python train.py --n_layer=11 --d_model=224 --n_head=5 --n_kv_head=5 --head_dim=64 --d_mlp=768 --vocab_size=10542 --activation="swiglu" --norm="rmsnorm" --norm_place="peri" --norm_eps=1e-05 --positions="rope" --rope_base=10000.0 --rope_fraction=1.0 --qk_norm=true --attn_scale=0.175 --bias="none" --tie_embeddings=false --parallel_block=false --extras=["shifted keys", "gated attention", "value residuals", "capped logits"] --init="trunc" --init_std_qkv=0.045 --init_std_o=0.00803 --init_std_up=0.045 --init_std_down=0.00518 --optimizer="adamw" --lr=0.00138 --beta1=0.95 --beta2=0.95 --weight_decay=0.31 --lr_head=0.00657 --grad_clip=2.0 --warmup_steps=260 --schedule="wsd" --decay_fraction=0.591 --decay_shape="linear" --final_lr_fraction=0.0 --batch_tokens=[16384, 32768, 65536] --seq_len=256 --doc_mask=true --train_tokens=295600000 --steps=8241 --dataset="wikipedia_en"
Each number is 500 + 40 x the weight over its row's rms, rounded and kept within 0 to 999. Layers, rows and columns count from 0. Numbers have three digits each. The size before them is the row's rms in percent of the matrix's.

# layer 4 MLP down (transposed), 768x224, rms 0.0916, rows 450-466, columns 112-167
093:494538554439479515487499431484518505451484468493471513524447538444455481473456531503483516518431495475443515501540487436526557607537475503591451470500510552524536437526
100:494559508442547486539528484541408550485517568529462557462553465543521505473542491470479476463490495499483483474530483499451544562509508596524479501470520569538497468422
094:512474477510477463409485487480501566467522527529492431500553500483540517535480477545454619497482453440506572511495551520511520504465441573476515465501482461487509538509
112:450525553526508518535474533552515519510502481485489539431520506514465465529521499558524471492486541526511498525438629468479480425509464481429486464469438442530519494531
101:454509494484549411453526505533505432521488521453502530354551419554530556529498477521513421528556500449530453478573619473448541473522430506555511499431518480514596497515
092:472512455519450481393445480552505543453519535523494516535443483453513474465477458544415499494508491458476479502523463533528511496503582521522472433443500425500485541473
098:460536475482465493557508534540503468515489443468527515520489451502495496518552482457489584567476527564493570481510487483442496472482518456454567473553462490523484484476
103:552511487483494490489541509484516517497510491454503488458568483510542522516563458447448542515530517507457476544436370525532493494486560494450482486482526451512481474558
088:513509504460426540508515486541512501495485504474483430527498446542489451541530531538467494454485435559487507440447458445424457458462469557505500502502491450518516516401
096:467525541517512502485475473482521428472527540459496613545497444457560503500472456462539515511456528513446513505473539505489517570533443514457479445414511550550520424451
094:521547543521504502450439551569508515505597558534497493531472500435527521487527454462501497560510518515434479523456490505425553426495464481443557467469610504581475488459
105:518537471491506490503417516470557441483463482445460505389512454527499500566500478496526466493479539507549483456486542514524524414488515465489508621505485482510465460530
099:409499510443540563494551482491492454536512543446509470457528480564470552505479495487442453420486533432538566468497531506556477529434484493545461480469485483480470477519
134:384507515491474519548502474479524486511506502529496552615467510530491503494502499525513505500452518523533541509502694481515518498503532497518531490527496500519467488495
099:564540513499597476518473484477466528459487499520509480451486511402603464512596589483587473479497533460535553527554531435551553485439493456495486499538533468546501567464
094:517522547507477488467432454489502560477405435482505572554486483514483452515577508473504501468440439535521462585512540473545477501496503492508551542499467568585499539469
096:485489459449479461451423458460457548497496515463473514450521528427404471483547530527504511509388528486540489548541487503499462483494587498555431458542554485390553497477
# layer 4 MLP gate, 768x224, rms 0.0885, rows 451-466, columns 112-167
110:526478430415507525488512521505509490482453498467469505472530488489473455452622514441497474459550510481422460512525562512493486565608523517501469530485495507534532465503
106:508572534509509495524506484482527557532505447441575563507587537492465503529583490501524491445551461576465525566511520462529551536571579500425498555475584551517514401569
107:497474538495522461503464453549522542488458509493461493514507467581573504526541483466603452533535536519462522505601523480518487517488541502460527503437499467462510421475
102:492523528506514507434447475498582535485491483465488540529584511458560577531462461449544516456495508454495467492573492462524554450461436421468510526440511508499490426428
098:544515507506577539467492549524490509524456467441534459443563502507497542477473528492577463511546467498526497445540464449586465465537513381456490478561502497575481520477
098:514422531468522449535487455491592485424461473507489492428499485466548548504528457513466507519543492516553537580495533536523494505530522457506519505489565532531472473479
100:480472481466516514445541453505446571493525471426473417474517541544534525574423421536527546531623492493503429468432545491499524516481479399403470521507439540504475447529
095:523528501521502486503517471493541514491488492481527503455513487585499492449517529508526524528553506439521562524488505564556431466522511513527524569457465503459488471526
099:463543519479507455484522493509466439466499442544574481538518555545508470498531468474560441492504562430515465460508587522521565528556521538475504476484418511393454517508
103:528466452448516434476504487522536554510534542471510544495565484471560516531450501510467502474513472457466537499524552456452512473472515504450544507437496441569461533501
104:579496472487503505457491564479503450473495467483565430502502487495563498507527483469545514543493555496535491500541522424546453491553503490502521510537408478507501524525
105:443481494541535500505524462527542524495458476397475490548498454508455538477491464553437434431461438561526463502490453465505467462495450498486538516528483477495511407494
098:533439513525555466533510529470488487533518536497551436515511512489566521502482486481501477503500438442494523516569526516568475497536556489505488565509555507538512524583
103:493486479559486507529483558519538543521468500550513402465485510476487546486528478509438500430499481535584470484542519540547454541495466479495519459432431530432418531499
101:515558535578480539501498526403538489444473481480592521437525498526523498446529425480528513503459471454501527478527409415502467455504506458531501497490508563491419537517
095:486498439472495492520543476468529499570513491478530472468516486547475561571527506484511474544494521490466508467437523497475572582438531449523436557513582493521454397516
# layer 4 MLP up, 768x224, rms 0.0898, rows 451-466, columns 112-167
109:594554479438454512502389458505429470504457539463471513531442514524469510482461506507502560436498498476493492563503482564498478507502514523495492468514485495471468478488
100:487527481446500450619472493507513563390457477475521549523550505488487565471458460518466492487516443564494549562477476497483445486502483514539488463466652563518497453471
114:447486587539517510486456530509542519513454503513466563505539502488471497525460487487501503451549567497467510421472506498534496451545492533531490474469530505475456492505
106:482508537550544471497456500594533493548498541420461512552493461477508542534461464526575498474551543527452451485578513550480507456494584538532521497485443561528433403465
096:533496514508507520460451411473472629549479504475519512553454470434487528465552481498512439504463409458564437539498465529510486553464521456487548541471542463517578508459
104:506506493502513433547475527520467508538457554531443525527450575431510532476523471487502451597499520426512529517494463428550491452507453483480443540554445466507512519465
102:464466516566415478587504585456510451552489439577459448455504448485543468470501528580493493544449513461612498490536561475545515537477429535446501433530446525519486479532
094:467497509530496571552501511464493485523416490482542497474555512477520478528511543521508545520499460499524503562573502526458524531510503502519472394478540483478527504471
098:496547510425478618446436505495489512517485520539544513515530527543527501569543502547518549511484535503459506569484527434524519554487456528522495458484443511532527485480
096:502464499477527492522545513483604546542477476423431578494496477491525472510524421455543528427464522503483449530581460447513518434526512525525495474490477452550482519503
108:517490502477533481519520532466507503509440512468504524399477503463498470493527507500501516507471526528569519507577588484455431594478457495476500536544495468473579503575
101:545553583492574523469531457478527407486513473477487444451616476473585490542573487446457494470455500482482508528493524484546504419477550547405471501600505381498475470510
101:452439555426514491517481500456491411506488552551490485541510498532483484576516507488499472566410565536530550483447489517542494525487487489476567523494493513585537561504
102:572492500487471444429532540517438486539508526523483483439462433536523459523541529428534489514515534493489514523516488459490405564436484451512474469499538556464566513461
103:527504546504492506520444527457527475483427461506439502474486576494388485451499426499497546490565370467497413487500475525525513484508408452492577465582484567502493509506
101:532517542497547466547578427464527478548476475549451498523556478458558472504623519541526527498433485450473580524530528465475533503579569494511527537529523468468500531467